config.toml
n_kv_head = 10
norm = "layernorm"
norm_eps = 1e-06
rope_fraction = 1.0
lr_head = 0.0046
schedule = "wsd"
decay_fraction = 0.649
steps = 3648
Each number is 50 + 12 x the weight over its row's rms, rounded and kept within 0 to 99. Layers, rows and columns count from 0. The size before them is the row's rms in percent of the matrix's.

# layer 8 MLP gate, 1728x640, rms 0.163, rows 1316-1334, columns 128-255
097:64 49 63 25 38 45 40 19 36 65 56 52 42 60 58 48 37 60 33 52 60 31 27 37 63 59 65 53 42 51 53 51 43 36 36 34 51 40 62 63 50 62 34 51 56 46 35 55 68 46 60 42 46 49 28 58 60 50 55 48 42 22 57 20 40 43 46 54 50 48 53 50 60 62 60 32 58 62 74 58 39 49 80 47 48 27 53 51 54 51 54 62 30 42 52 60 59 37 30 52 48 43 54 62 50 58 54 33 42 31 23 55 55 59 38 51 44 38 51 50 36 53 55 60 43 41 50 59
099:74 55 45 38 63 55 41 46 53 60 37 49 44 38 33 41 33 74 39 52 58 28 44 53 41 52 57 48 63 41 45 55 54 51 65 49 73 53 63 53 53 62 43 43 43 51 79 44 52 30 65 50 42 47 48 55 55 37 50 44 54 55 70 59 28 58 51 55 61 59 48 52 52 41 46 37 61 29 56 60 50 62 43 73 61 22 54 50 48 26 61 46 65 44 72 46 60 46 64 34 46 35 37 68 40 67 37 23 38 51 41 55 50 56 47 80 53 45 42 62 39 37 43 55 50 33 40 55
098:63 38 74 81 50 39 46 53 70 51 54 46 63 27 45 28 56 47 46 60 53 37 51 46 43 63 36 34 50 51 49 57 40 45 69 47 59 54 36 53 46 26 49 42 61 48 42 54 52 22 54 40 44 50 57 58 61 38 60 58 59 21 49 44 60 44 35 44 28 45 69 41 57 62 45 64 52 56 25 46 47 65 48 28 50 38 47 52 48 41 40 55 58 53 61 45 58 77 65 53 51 46 48 51 53 61 44 25 51 28 45 55 46 37 53 40 41 58 41 25 52 66 56 44 67 23 58 38
097:75 53 55 53 42 59 27 44 65 35 57 50 62 48 43 57 30 40 52 44 34 52 50 51 74 48 50 50 53 41 43 54 56 56 38 85 33 55 43 39 65 47 49 58 51 41 48 61 47 53 59 65 45 30 48 54 44 46 57 64 45 51 67 31 45 52 53 69 45 42 73 41 28 62 51 44 39 47 46 32 49 50 51 51 46 64 56 45 63 51 45 47 60 63 48 47 44 38 73 54 38 63 57 54 35 56 59 35 57 45 64 59 46 34 38 64 65 39 42 53 36 42 68 34 41 54 63 65
099:45 45 28 19 47 61 69 36 40 68 52 53 72 56 46 53 57 52 59 38 44 15 51 59 56 57 80 58 52 27 56 65 47 55 56 41 53 43 46 31 50 59 39 35 57 26 42 47 53 51 38 30 72 53 62 45 66 47 73 39 35 55 43 48 41 50 38 65 28 62 34 59 64 73 49 60 35 62 56 40 44 70 52 62 47 74 31 49 60 48 62 48 65 52 41 64 58 35 49 32 37 43 63 68 35 29 69 56 65 31 64 54 73 54 47 57 71 62 66 36 47 51 33 58 56 48 45 67
103:56 52 53 41 54 27 30 50 49 54 44 56 76 72 52 32 62 31 42 52 47 45 31 42 56 47 33 43 54 55 43 65 44 36 46 41 64 61 27 64 35 71 38 42 45 46 40 63 43 50 35 50 60 66 33 53 34 43 38 30 76 78 29 71 43 55 65 60 46 58 39 44 60 47 50 43 54 57 23 41 67 54 49 55 55 67 43 66 64 56 22 38 58 48 61 69 36 42 65 35 47 67 47 52 38 41 40 42 58 53 57 71 62 41 43 70 59 57 40 52 38 60 65 21 49 50 49 77
106:42 53 38 39 55 52 42 51 65 69 50 48 63 37 45 79 43 44 60 52 34 60 57 57 33 24 45 55 42 68 43 74 41 76 61 65 47 57 32 41 60 48 59 52 34 27 61 42 58 38 68 51 59 57 44 39 38 43 36 31 52 33 45 67 44 62 49 64 39 41 27 62 56 57 40 49 50 73 71 49 32 42 52 44 42 62 51 37 48 23 49 58 63 26 35 28 61 47 32 59 41 59 35 37 35 67 29 48 51 45 55 51 61 58 55 60 42 62 56 58 47 34 56 52 46 53 49 46
101:55 42 60 53 60 46 45 37 42 39 46 28 29 29 76 44 41 58 57 67 39 51 37 56 39 47 44 39 61 78 36 40 52 37 27 60 45 55 56 56 60 34 54 47 76 37 57 63 61 65 48 43 69 48 36 53 35 62 66 58 59 73 47 46 45 49 52 42 46 32 31 68 70 50 49 40 71 37 24 54 57 67 46 53 36 75 53 42 52 52 38 34 55 53 26 52 62 75 35 40 56 49 30 71 38 65 51 47 37 39 51 41 44 59 48 49 43 54 63 40 46 59 57 54 55 46 41 78
100:42 45 80 48 66 64 29 42 51 40 64 56 53 68 53 58 13 45 51 49 56 28 56 37 59 37 18 54 62 47 45 29 50 39 40 55 41 45 38 47 37 47 49 50 32 49 37 45 47 64 62 46 55 31 50 48 38 52 36 43 49 18 26 47 41 49 48 49 49 62 54 50 50 49 53 81 50 53 49 42 65 50 67 72 62 64 56 35 64 36 59 62 51 58 77 39 60 45 69 49 48 54 42 38 59 38 48 37 51 43 75 59 64 63 54 61 46 50 35 54 58 50 48 54 60 39 77 39
103:78 54 65 39 41 49 33 32 34 63 40 46 45 55 40 64 58 11 69 60 58 43 40 52 56 52 47 46 41 43 62 29 61 45 50 54 45 49 31 23 43 47 49 50 60 66 44 52 61 62 61 24 65 47 55 28 60 46 33 30 69 36 55 40 59 56 51 50 53 56 58 49 50 18 59 43 51 69 82 60 49 68 57 45 51 50 44 49 45 81 58 46 53 42 28 26 35 51 55 52 42 63 23 57 52 66 39 37 68 65 50 57 55 39 42 56 53 54 35 63 57 44 50 53 50 49 37 47
101:68 38 71 53 33 49 40 43 50 51 57 61 33 53 50 35 65 70 58 55 51 41 64 43 32 46 60 54 54 49 49 58 50 45 46 64 69 33 55 55 59 46 44 55 30 68 50 65 31 43 33 38 52 57 28 57 52 47 47 47 54 71 21 40 52 49 45 53 52 40 47 37 64 77 25 34 91 43 66 34 40 51 37 49 70 61 59 68 48 45 44 68 38 56 67 35 51 53 53 35 50 66 53 59 58 46 69 59 51 25 62 40 39 55 64 53 65 65 59 45 34 53 44 31 61 41 58 51
105:57 35 38 57 70 60 23 53 58 68 69 51 84 35 51 49 52 70 45 40 46 49 46 70 53 71 31 52 42 54 64 58 44 40 60 49 48 54 50 34 49 48 51 63 55 47 34 51 33 35 55 51 48 49 49 41 55 51 39 45 38 51 76 55 68 74 28 44 26 46 74 35 37 65 53 46 41 60 32 57 53 52 43 48 48 32 26 53 80 42 62 60 46 53 60 32 39 72 38 54 56 43 42 56 49 51 63 38 51 34 61 35 93 44 51 44 55 37 50 49 47 35 58 66 40 46 51 52
108:34 39 49 54 41 69 62 37 60 52 49 51 61 62 59 48 35 43 43 41 61 58 61 54 62 42 62 66 46 56 45 55 50 25 55 61 60 55 38 55 56 62 53 67 46 47 66 62 38 61 52 37 65 47 37 41 46 47 69 51 38 65 76 55 36 31 46 61 52 49 77 77 36 47 38 44 48 49 54 50 49 46 49 53 50 44 33 41 58 53 49 42 46 33 71 60 47 44 65 39 60 35 52 52 27 38 85 52 55 32 55 67 56 21 32 42 68 40 69 65 61 42 36 51 40 72 18 59
102:35 39 58 54 56 54 60 39 38 55 50 58 56 75 46 28 62 57 49 55 39 48 42 50 41 28 42 38 52 65 56 69 47 59 66 37 35 71 72 59 36 58 77 54 62 49 58 52 47 45 50 42 44 43 33 40 39 43 66 30 31 45 76 64 71 45 46 32 53 69 46 40 55 49 47 40 47 32 45 47 62 55 47 23 55 40 54 48 52 57 38 39 45 45 43 47 53 45 40 30 88 69 39 58 59 40 43 32 43 48 57 50 54 51 46 69 55 49 44 52 50 53 38 27 51 63 39 51
098:41 51 34 47 63 59 68 42 49 44 46 36 48 42 34 53 26 42 47 26 30 46 46 45 42 35 47 72 58 55 37 51 32 49 40 57 54 47 53 39 47 51 40 50 58 44 35 45 45 60 62 52 53 56 59 25 56 65 55 77 41 57 47 69 42 59 18 57 37 30 48 59 51 54 64 58 43 37 54 49 64 44 30 44 45 45 77 76 36 74 57 58 53 51 51 45 36 56 46 72 58 59 32 47 58 52 62 43 39 53 47 65 51 17 72 48 52 50 30 45 30 33 68 57 74 49 39 61
097:66 59 58 42 32 40 54 38 39 59 55 54 42 56 40 36 51 24 70 36 62 70 63 51 41 55 83 49 50 58 43 52 59 54 39 51 33 51 65 56 48 51 62 54 59 31 49 80 37 45 56 68 55 34 31 40 39 51 46 54 51 29 49 48 67 51 52 57 30 73 53 31 43 48 74 16 52 52 50 61 43 34 47 54 37 60 37 35 39 40 52 45 29 49 42 33 44 46 47 59 52 43 55 80 52 63 52 66 55 64 57 63 56 24 52 52 19 53 39 49 64 40 34 55 38 51 29 52
100:37 65 47 48 51 46 43 78 34 52 70 64 67 55 56 53 49 60 45 55 55 58 44 52 73 52 59 56 54 23 60 57 33 32 41 59 64 75 53 48 29 56 33 67 54 70 48 38 47 42 41 48 27 27 39 38 67 40 88 54 54 51 51 61 57 47 50 47 44 65 43 47 41 32 77 41 47 36 57 57 67 67 54 50 47 51 60 57 57 55 62 48 52 51 40 38 45 45 38 43 53 55 55 41 41 40 33 46 53 37 51 64 71 38 46 74 39 49 30 65 42 45 57 49 70 27 67 69
100:57 57 48 58 44 60 52 37 26 50 69 50 40 40 48 38 75 34 50 53 53 58 60 59 43 70 39 50 53 48 72 53 50 48 52 44 62 45 59 52 28 35 63 50 40 70 65 51 42 61 51 68 51 43 51 50 46 60 63 53 38 69 28 72 32 25 68 66 38 38 36 52 59 31 52 41 57 42 45 70 41 55 22 59 29 63 64 53 49 31 77 40 50 53 56 31 55 50 51 34 45 63 55 66 55 63 60 48 58 50 43 41 54 40 55 47 21 38 50 43 33 75 74 52 66 56 47 43
103:43 55 47 42 33 46 31 49 54 69 48 40 14 35 43 59 54 37 67 62 71 47 48 39 80 56 68 60 51 50 40 46 45 38 65 77 74 44 44 57 66 38 68 59 28 37 38 38 69 31 54 43 51 47 37 45 43 59 38 47 46 66 51 44 37 49 60 29 57 41 61 56 57 55 14 40 42 34 58 20 40 32 41 49 61 58 46 46 47 48 55 36 54 45 47 47 40 75 67 43 50 49 52 57 52 64 72 62 34 47 45 46 65 58 59 59 35 70 44 43 48 64 51 32 71 54 50 59
# layer 8 MLP up, 1728x640, rms 0.175, rows 1316-1333, columns 128-255
103:23 49 26 66 51 20 54 59 47 68 49 62 56 56 59 51 56 56 54 47 49 58 57 64 28 56 47 53 73 43 39 81 38 42 52 33 57 71 30 50 44 59 48 58 51 40 47 63 57 50 62 69 56 45 49 33 42 36 49 71 56 70 26 61 42 51 46 52 53 68 65 68 42 67 63 55 52 32 51 31 52 60 24 62 64 79 51 58 70 42 45 49 40 51 70 67 50 51 49 39 48 50 72 46 53 39 61 59 44 27 68 64 46 53 66 34 57 76 44 49 64 64 31 31 57 48 45 46
104:54 61 33 37 47 36 63 32 47 53 44 33 59 56 58 64 43 42 70 53 35 53 36 61 41 48 36 52 44 21 55 58 40 38 43 68 43 46 43 65 33 27 71 72 52 60 60 57 49 53 53 37 46 52 47 49 33 79 29 68 45 45 40 19 52 45 51 52 62 72 61 29 43 50 42 51 54 43 49 58 50 65 36 60 77 31 55 53 43 62 67 41 49 52 55 54 49 56 63 35 35 52 60 67 65 54 43 49 40 29 55 39 24 62 59 61 47 53 61 66 42 41 53 61 31 31 42 44
098:58 49 66 39 52 59 50 62 37 48 37 60 59 34 49 64 53 38 35 54 64 54 52 50 55 45 62 51 56 24 45 43 57 35 41 54 40 37 44 40 47 42 37 34 46 48 53 60 38 47 31 45 33 44 66 44 37 34 52 48 56 26 52 55 43 67 49 59 40 50 49 62 36 40 44 48 51 53 36 43 47 49 52 75 39 53 53 69 53 38 38 61 40 75 55 57 38 27 59 73 55 49 40 55 56 65 39 53 47 47 52 71 52 68 42 32 46 27 33 74 58 41 53 68 51 66 51 50
099:24 50 61 60 71 53 60 57 68 41 48 56 68 43 51 47 28 65 58 54 56 62 39 40 48 67 62 67 47 22 58 55 41 63 37 38 54 61 47 24 52 50 44 58 60 42 50 64 54 57 40 32 43 62 47 33 57 38 47 27 53 47 63 36 54 53 46 48 70 41 35 47 34 65 44 34 54 39 44 36 45 48 63 48 43 29 55 50 58 31 53 55 48 59 48 55 59 60 49 40 41 52 51 72 55 54 47 57 55 24 51 39 40 46 47 49 56 49 73 53 69 52 53 63 32 49 26 66
099:58 42 76 30 59 44 44 57 48 58 57 44 42 29 64 40 64 48 54 60 40 68 60 68 72 42 49 56 56 50 42 78 38 48 46 41 45 50 51 43 72 59 61 28 47 41 57 69 39 58 40 29 41 80 45 56 46 62 72 44 48 52 48 28 51 31 66 55 58 44 57 81 35 56 55 51 40 70 52 53 40 63 45 38 34 54 39 43 61 76 67 49 55 40 56 46 38 49 70 44 33 31 31 32 73 47 40 27 27 39 39 79 44 50 58 52 58 49 50 58 51 37 78 51 45 26 60 38
101:53 40 34 60 49 30 69 39 48 46 74 47 47 69 47 43 32 31 55 36 50 67 56 32 43 60 45 74 65 49 54 35 42 40 44 56 61 32 62 34 42 50 37 44 51 32 64 52 59 63 46 46 30 45 43 42 61 47 48 69 39 70 41 51 45 70 59 53 49 83 40 46 34 23 36 48 62 28 42 53 51 39 45 51 48 70 62 34 75 53 65 66 53 54 59 55 50 43 46 50 45 70 41 47 61 57 42 50 34 50 61 54 39 58 53 59 51 55 44 58 40 52 74 54 36 25 53 37
102:48 57 57 47 58 66 52 40 45 42 21 25 51 35 43 52 40 53 47 72 48 41 52 61 41 51 40 71 38 68 45 47 50 43 58 35 61 52 54 46 43 63 50 43 37 57 34 43 65 62 33 55 24 43 52 36 74 38 63 27 43 51 68 50 68 44 39 52 52 65 33 48 42 35 60 54 43 17 54 42 80 69 57 45 53 55 54 67 33 55 47 53 45 70 53 57 45 46 54 44 37 45 60 42 67 53 58 46 31 65 50 66 62 36 39 40 48 52 52 52 50 63 34 33 56 38 40 56
102:45 55 46 47 55 34 63 40 58 53 55 47 50 65 55 55 38 34 38 52 51 61 50 52 43 39 33 42 48 47 62 44 58 43 61 57 64 52 65 34 25 44 31 56 42 63 53 43 54 32 64 52 56 57 60 71 53 41 40 30 53 36 62 58 67 43 41 50 54 48 49 48 38 31 47 61 60 51 68 44 40 38 57 69 66 45 75 47 41 44 40 70 52 52 56 49 40 52 63 36 15 70 66 48 36 44 57 46 59 53 44 75 47 52 34 47 70 61 69 44 57 68 34 57 40 68 61 68
101:70 70 37 49 33 47 59 52 54 43 39 44 47 56 37 26 61 67 64 69 52 49 71 51 64 49 73 58 47 34 53 49 57 54 69 58 47 44 59 65 55 48 45 45 42 51 55 53 72 52 29 50 29 68 53 40 46 46 63 39 59 27 39 47 24 44 66 34 64 70 36 30 56 42 52 48 64 49 41 59 43 52 39 31 59 32 43 42 35 44 43 61 44 33 57 70 55 27 44 40 53 44 66 57 52 41 59 33 57 53 49 66 73 53 57 39 47 58 39 70 47 74 44 38 67 58 29 56
100:43 55 39 56 56 55 57 37 53 40 53 75 47 70 57 39 29 43 66 38 33 63 36 39 44 65 46 50 66 39 52 58 22 72 41 59 62 35 68 69 44 52 45 47 51 23 26 53 48 26 45 46 33 39 45 53 40 49 61 57 59 64 72 61 52 67 45 41 53 44 52 41 52 45 56 34 54 33 45 46 56 46 40 56 52 43 38 55 47 45 35 53 38 53 60 31 47 58 57 38 39 64 57 66 58 16 46 56 31 31 43 60 60 60 50 56 50 18 38 43 61 46 43 60 42 32 51 39
103:52 49 57 69 57 54 67 59 45 46 54 69 54 51 46 41 37 42 57 43 38 44 37 35 67 52 60 47 41 64 60 45 57 60 46 35 55 37 62 46 62 50 55 35 44 63 57 45 27 49 45 57 61 71 34 76 42 45 32 50 53 57 35 60 38 42 49 62 51 68 61 31 41 44 52 29 68 74 61 52 70 44 25 50 33 33 39 38 48 42 38 52 58 50 58 64 54 49 59 49 48 53 40 63 38 41 44 35 55 44 71 37 57 40 35 50 38 71 40 38 41 39 43 53 46 41 44 55
108:59 59 50 42 61 46 59 73 67 54 62 52 52 39 72 45 54 45 37 44 54 39 46 53 32 47 64 58 46 57 28 45 27 41 48 48 42 63 51 49 42 63 48 48 41 58 48 35 65 56 35 57 43 52 51 54 59 42 70 65 66 54 42 43 34 47 67 64 49 43 38 66 49 38 59 53 47 56 51 53 50 67 50 37 48 62 70 48 64 42 38 30 47 49 55 34 55 44 43 51 75 73 66 65 19 61 55 49 52 39 58 37 49 57 50 33 65 58 58 59 73 54 65 77 46 50 47 44
111:60 34 56 57 48 25 31 53 22 53 55 47 35 52 42 56 52 55 41 44 35 61 41 61 54 55 46 40 66 34 64 37 54 66 39 43 60 32 41 49 46 25 75 46 52 56 47 37 50 58 58 64 63 45 72 56 45 54 40 40 65 52 46 54 52 71 49 41 49 57 45 36 59 39 51 43 51 58 54 43 50 42 53 34 70 41 54 51 40 59 31 48 61 56 39 55 69 63 47 45 41 66 42 37 63 58 22 67 37 70 27 54 67 68 60 48 46 47 46 44 48 44 57 34 42 16 59 26
101:50 40 61 73 39 55 42 58 78 58 57 53 57 28 36 30 37 29 60 53 56 62 42 49 49 36 65 44 50 34 69 28 51 58 60 58 51 46 57 59 49 39 40 39 51 73 53 59 69 75 54 46 44 45 45 35 44 43 47 39 58 59 52 40 41 23 50 44 48 52 44 60 67 52 43 80 47 36 52 46 59 33 66 67 34 60 42 61 62 45 67 57 32 54 35 44 48 58 63 45 67 46 50 42 60 50 60 48 49 38 59 46 35 59 63 55 36 55 25 54 53 56 54 45 38 51 40 33
095:46 70 65 51 49 46 68 50 27 52 57 46 59 25 47 62 52 50 47 71 32 56 21 68 48 58 34 40 42 53 33 59 13 73 62 60 55 35 35 42 55 45 43 53 40 72 60 67 41 62 50 48 51 78 62 58 43 40 42 53 41 56 27 32 49 60 49 34 49 85 55 65 75 44 63 56 49 67 71 35 44 66 57 49 37 39 57 49 56 67 51 29 29 60 48 57 58 53 55 55 43 50 56 49 58 64 38 50 47 65 67 61 52 29 39 58 53 63 52 48 53 41 58 63 56 22 52 34
097:69 53 65 48 65 51 43 43 65 79 48 51 49 59 50 37 44 52 36 77 50 51 51 49 36 69 26 57 48 55 43 64 56 65 52 46 62 33 39 43 36 81 49 59 56 51 28 60 44 36 61 48 64 48 58 48 51 80 38 45 48 47 30 38 66 57 46 27 58 56 61 49 52 63 61 33 52 83 56 56 46 58 47 62 40 43 48 38 47 62 40 49 55 41 55 36 45 40 61 51 54 43 35 59 55 36 10 68 62 47 38 28 41 61 55 61 43 52 59 33 52 54 47 48 48 65 29 50
099:53 32 62 35 60 72 27 39 34 41 73 49 45 40 71 53 58 53 71 50 61 44 53 61 43 56 53 66 52 41 41 45 51 52 42 55 69 48 40 51 39 51 10 65 57 25 36 58 52 53 48 54 63 40 36 33 46 47 54 25 46 46 56 43 23 58 29 65 44 43 27 58 40 56 32 40 54 58 64 58 67 37 54 64 62 61 58 56 65 36 48 32 18 50 48 54 45 31 30 36 49 48 41 49 61 24 52 28 63 50 54 45 66 39 41 64 61 57 50 51 68 57 50 53 52 48 64 41
102:62 43 36 43 54 46 44 52 49 39 78 48 27 39 52 46 83 34 42 55 45 53 69 56 50 40 46 44 69 57 46 39 43 74 49 52 56 43 63 51 43 63 31 57 55 59 45 31 49 38 46 52 53 44 50 39 54 65 58 32 45 58 44 59 55 37 28 59 58 48 57 74 42 62 66 53 49 47 45 44 34 61 44 55 50 63 62 41 35 38 53 40 48 38 44 43 65 44 37 27 47 59 58 54 36 30 69 55 57 34 29 63 58 48 51 48 56 43 33 77 48 56 45 62 61 54 38 61
# layer 8 MLP down (transposed), 1728x640, rms 1.49, rows 1316-1333, columns 128-255
104:41 58 64 50 60 51 48 51 45 60 52 50 46 43 34 32 59 43 50 61 63 45 72 52 45 47 55 33 64 55 17 63 79 79 40 48 60 49 53 64 47 67 54 46 68 52 74 57 45 39 41 61 69 52 53 54 64 46 44 42 46 60 32 57 49 71 50 52 41 41 66 54 37 64 56 43 63 21 40 48 60 58 24 54 49 49 29 63 52 47 47 30 50 43 46 58 65 47 50 46 51 62 26 40 53 52 45 55 46 46 54 62 55 74 58 45 49 61 60 60 61 65 54 39 32 34 60 43
102:49 46 43 55 50 62 46 20 50 34 52 46 47 51 53 48 58 33 63 43 53 47 68 34 50 47 71 70 47 65 53 49 50 36 48 57 45 65 61 58 76 44 61 54 70 51 72 69 44 32 50 52 44 52 75 69 70 36 61 48 50 59 55 57 48 40 48 71 59 65 41 71 52 45 44 47 53 33 54 52 56 43 62 55 51 67 41 45 53 68 39 63 51 58 41 30 30 46 44 38 59 43 46 57 44 54 36 40 51 62 63 48 17 37 30 70 32 33 44 45 29 28 59 30 68 48 46 50
096:42 57 49 55 60 40 28 59 51 66 63 49 42 64 36 52 57 42 58 41 49 55 39 29 44 70 52 76 51 70 58 53 63 53 62 48 43 70 62 47 45 63 51 64 60 49 37 39 52 59 60 45 51 34 54 64 46 55 52 70 36 52 47 44 54 45 50 44 54 49 41 42 56 63 74 50 44 53 57 24 61 16 42 42 68 67 55 35 28 50 52 56 58 66 57 52 33 46 69 41 53 52 21 72 45 45 64 38 61 67 41 57 50 25 43 32 36 57 47 32 48 67 47 42 71 50 50 36
100:71 35 48 54 61 66 45 42 62 55 62 57 24 75 55 40 60 45 53 49 37 51 40 40 37 50 42 46 51 81 48 43 63 40 35 52 63 47 62 31 49 49 55 49 49 64 66 42 49 53 41 27 64 57 46 60 62 52 64 49 50 60 50 29 51 57 42 34 46 40 56 51 54 63 56 69 32 43 31 23 46 60 58 48 57 38 27 54 44 38 24 55 43 53 58 42 63 49 54 39 48 57 44 65 72 31 35 51 51 48 55 41 43 59 72 40 52 50 52 58 53 57 78 59 40 29 61 64
099:40 48 42 63 56 34 56 60 45 58 47 46 47 58 69 46 32 63 40 54 42 66 58 67 43 60 38 44 48 60 50 58 40 35 93 54 50 28 54 49 56 58 58 41 48 47 55 49 41 59 52 45 55 62 46 31 62 40 45 49 43 59 63 38 80 40 65 45 50 46 30 37 55 48 34 65 49 57 46 30 62 49 53 54 45 61 54 72 46 53 41 43 61 58 42 39 50 65 29 63 46 53 46 44 57 46 51 67 69 44 45 40 31 38 35 36 48 59 55 60 49 39 59 45 45 41 46 48
098:39 50 58 49 52 62 27 36 33 54 63 35 53 50 64 38 52 24 53 41 47 58 43 48 58 59 66 42 22 49 59 66 33 58 41 45 78 37 67 45 70 73 35 51 35 44 60 43 55 39 45 50 55 43 57 49 52 57 31 51 45 47 55 40 41 67 56 52 38 61 51 46 32 64 45 62 63 63 64 43 51 34 65 52 56 39 49 39 36 56 53 62 49 25 39 50 55 25 61 47 55 59 50 39 47 32 49 70 50 55 50 55 48 67 77 58 57 45 65 35 47 31 52 52 56 40 72 56
101:47 44 38 68 52 41 32 20 21 39 44 56 30 53 43 52 50 46 34 39 34 50 50 36 48 57 39 46 64 51 46 43 65 40 25 26 34 53 50 56 76 61 65 48 36 33 38 59 82 65 07 69 63 34 44 50 50 74 47 60 66 40 51 31 60 36 47 63 55 61 56 42 43 50 48 51 48 60 45 62 62 43 33 46 59 62 48 45 56 41 78 37 43 70 36 39 41 64 65 55 44 63 34 38 43 48 48 75 39 51 47 44 36 42 44 61 38 55 44 25 56 75 50 50 35 57 60 40
099:41 39 60 58 44 38 35 45 60 44 34 44 66 50 56 66 42 45 25 62 52 47 54 61 77 46 68 55 44 55 79 33 58 61 27 33 51 53 38 56 51 39 73 59 57 45 42 41 63 52 58 58 48 53 40 42 56 59 38 39 44 26 38 61 48 65 72 57 23 38 49 41 55 61 44 49 35 58 50 63 43 47 60 45 64 43 44 47 64 40 45 52 34 45 50 57 47 49 54 40 37 42 38 33 59 28 30 78 40 66 48 44 41 57 37 38 74 42 73 55 74 65 56 42 55 70 62 22
100:76 62 45 62 49 61 35 51 43 77 66 50 59 58 57 46 25 40 59 25 29 49 55 50 39 52 75 31 17 64 54 56 28 50 66 62 48 40 63 34 50 33 54 51 41 53 48 55 59 53 21 47 67 56 25 37 39 59 68 42 59 48 87 52 58 45 57 67 64 59 40 56 44 35 53 30 45 52 64 51 56 46 60 48 55 43 67 61 13 57 42 74 53 50 49 54 37 45 39 47 02 42 53 53 34 48 46 25 44 30 54 43 59 53 58 40 65 71 54 40 43 63 46 42 68 59 45 35
101:39 54 61 47 42 39 39 53 53 43 41 36 44 68 49 53 68 42 45 34 39 65 42 44 36 49 63 35 72 49 31 61 52 44 32 43 48 64 65 44 24 49 47 52 53 51 62 51 50 49 31 34 45 65 54 52 48 60 45 28 42 33 50 44 56 67 53 43 51 40 56 57 47 57 68 38 30 40 55 56 75 46 59 77 26 53 47 46 52 78 52 56 40 41 45 63 50 54 40 54 63 67 59 48 43 47 65 27 49 42 63 63 25 57 45 35 59 70 54 48 34 68 51 43 64 48 52 63
095:63 62 60 06 48 47 53 36 57 55 31 59 73 53 59 53 48 43 46 30 54 49 53 51 36 53 68 37 69 67 44 34 58 69 61 40 44 33 58 49 55 46 44 60 49 39 39 54 67 40 78 52 55 26 48 43 49 60 55 44 45 53 46 50 59 69 59 54 38 51 47 66 37 44 56 52 58 48 40 62 40 50 57 25 51 37 70 44 62 49 56 56 49 44 40 42 53 65 24 59 48 50 43 67 49 47 41 66 36 45 33 46 42 50 60 63 65 49 48 33 54 66 46 70 37 57 49 15
103:64 56 42 60 36 44 46 43 42 68 32 35 49 49 63 60 54 52 27 41 57 50 72 37 42 45 45 58 56 62 43 49 46 45 68 54 57 42 29 32 42 51 20 49 36 50 61 49 58 48 52 42 51 49 41 70 41 41 49 46 51 51 55 42 42 60 59 36 60 71 70 35 67 34 32 36 51 52 38 40 51 47 30 54 44 68 48 70 57 56 45 46 60 36 49 59 66 34 55 55 36 55 51 56 35 45 43 55 86 39 38 62 33 75 38 28 72 54 56 56 66 28 57 52 60 46 61 61
105:58 34 50 37 54 54 31 63 70 48 48 30 67 68 49 44 37 74 43 31 55 42 53 36 37 61 67 58 49 56 41 41 30 53 40 17 49 57 50 36 54 51 85 39 42 64 41 43 33 63 57 37 66 53 55 54 49 59 51 42 41 63 42 57 31 57 55 59 59 46 32 47 55 42 48 55 12 42 31 18 51 56 65 46 39 48 79 45 42 64 27 58 40 64 54 43 43 55 61 38 35 33 50 49 56 54 60 56 35 46 33 58 74 67 37 45 56 55 37 59 49 53 35 33 21 24 63 55
103:38 45 37 57 61 57 49 44 47 44 57 56 35 24 38 74 28 48 62 41 63 43 54 62 66 38 74 49 50 25 58 36 59 53 52 43 31 47 47 45 64 48 36 50 44 53 42 63 42 62 42 45 44 60 67 64 51 59 52 53 27 61 45 50 38 46 50 39 47 47 52 60 46 60 45 70 55 36 35 47 63 45 59 41 51 71 47 51 72 57 59 47 51 56 44 62 61 54 23 67 51 62 65 51 47 51 51 58 58 58 31 42 38 32 39 49 54 44 39 37 46 53 63 61 28 45 27 76
098:26 48 53 70 61 64 46 54 59 41 34 32 67 70 44 44 79 28 72 46 73 50 51 55 42 44 75 53 39 55 64 58 48 34 39 58 61 48 44 62 43 41 74 51 63 54 72 52 54 48 46 18 41 69 29 53 60 71 47 43 57 53 62 46 67 55 68 47 46 48 59 29 36 53 60 38 44 55 64 46 44 41 62 40 55 51 60 49 56 60 57 49 57 52 56 25 46 55 50 38 63 53 45 57 24 39 51 57 55 59 56 52 45 52 60 61 53 46 37 59 77 59 50 60 49 56 47 36
099:38 67 32 52 54 42 48 54 66 61 39 63 60 54 68 19 65 44 37 32 50 47 39 59 53 46 35 53 60 65 73 67 47 52 40 51 43 61 46 51 39 27 64 55 41 43 35 40 49 36 48 48 54 51 32 38 75 43 53 44 35 50 60 66 49 45 45 61 60 41 58 42 54 50 73 32 41 43 57 45 22 50 45 28 56 54 40 26 45 42 44 59 70 45 46 44 46 54 53 68 31 21 52 56 51 51 54 57 46 57 64 58 48 51 59 31 65 61 54 70 55 53 40 58 56 61 50 56
101:35 43 40 65 56 79 62 59 50 33 56 53 59 50 44 48 48 40 67 59 48 34 27 38 56 18 73 49 55 48 65 45 59 47 32 53 40 53 60 45 26 41 52 35 51 44 53 43 25 53 57 37 59 44 56 43 46 37 49 34 56 40 62 67 66 61 59 37 49 36 50 36 44 41 18 48 39 47 41 68 45 51 77 49 57 64 46 60 48 42 29 51 37 77 69 45 54 47 34 28 45 59 35 58 55 60 41 41 59 48 54 55 67 38 57 46 44 67 53 52 35 35 72 73 37 49 50 56
103:38 58 57 53 35 48 35 75 52 67 34 52 68 58 42 57 55 47 52 52 47 57 47 53 46 37 58 69 48 64 53 31 36 46 76 59 35 56 48 46 56 37 53 47 52 45 40 44 52 46 51 63 69 46 25 45 55 48 52 56 45 49 24 73 49 48 50 53 56 42 59 55 70 67 66 69 44 64 46 34 52 55 54 50 39 45 21 38 53 58 58 64 45 67 56 59 54 49 43 30 41 44 51 49 66 55 65 34 63 53 57 53 44 38 42 43 32 34 29 62 61 55 31 67 45 71 71 58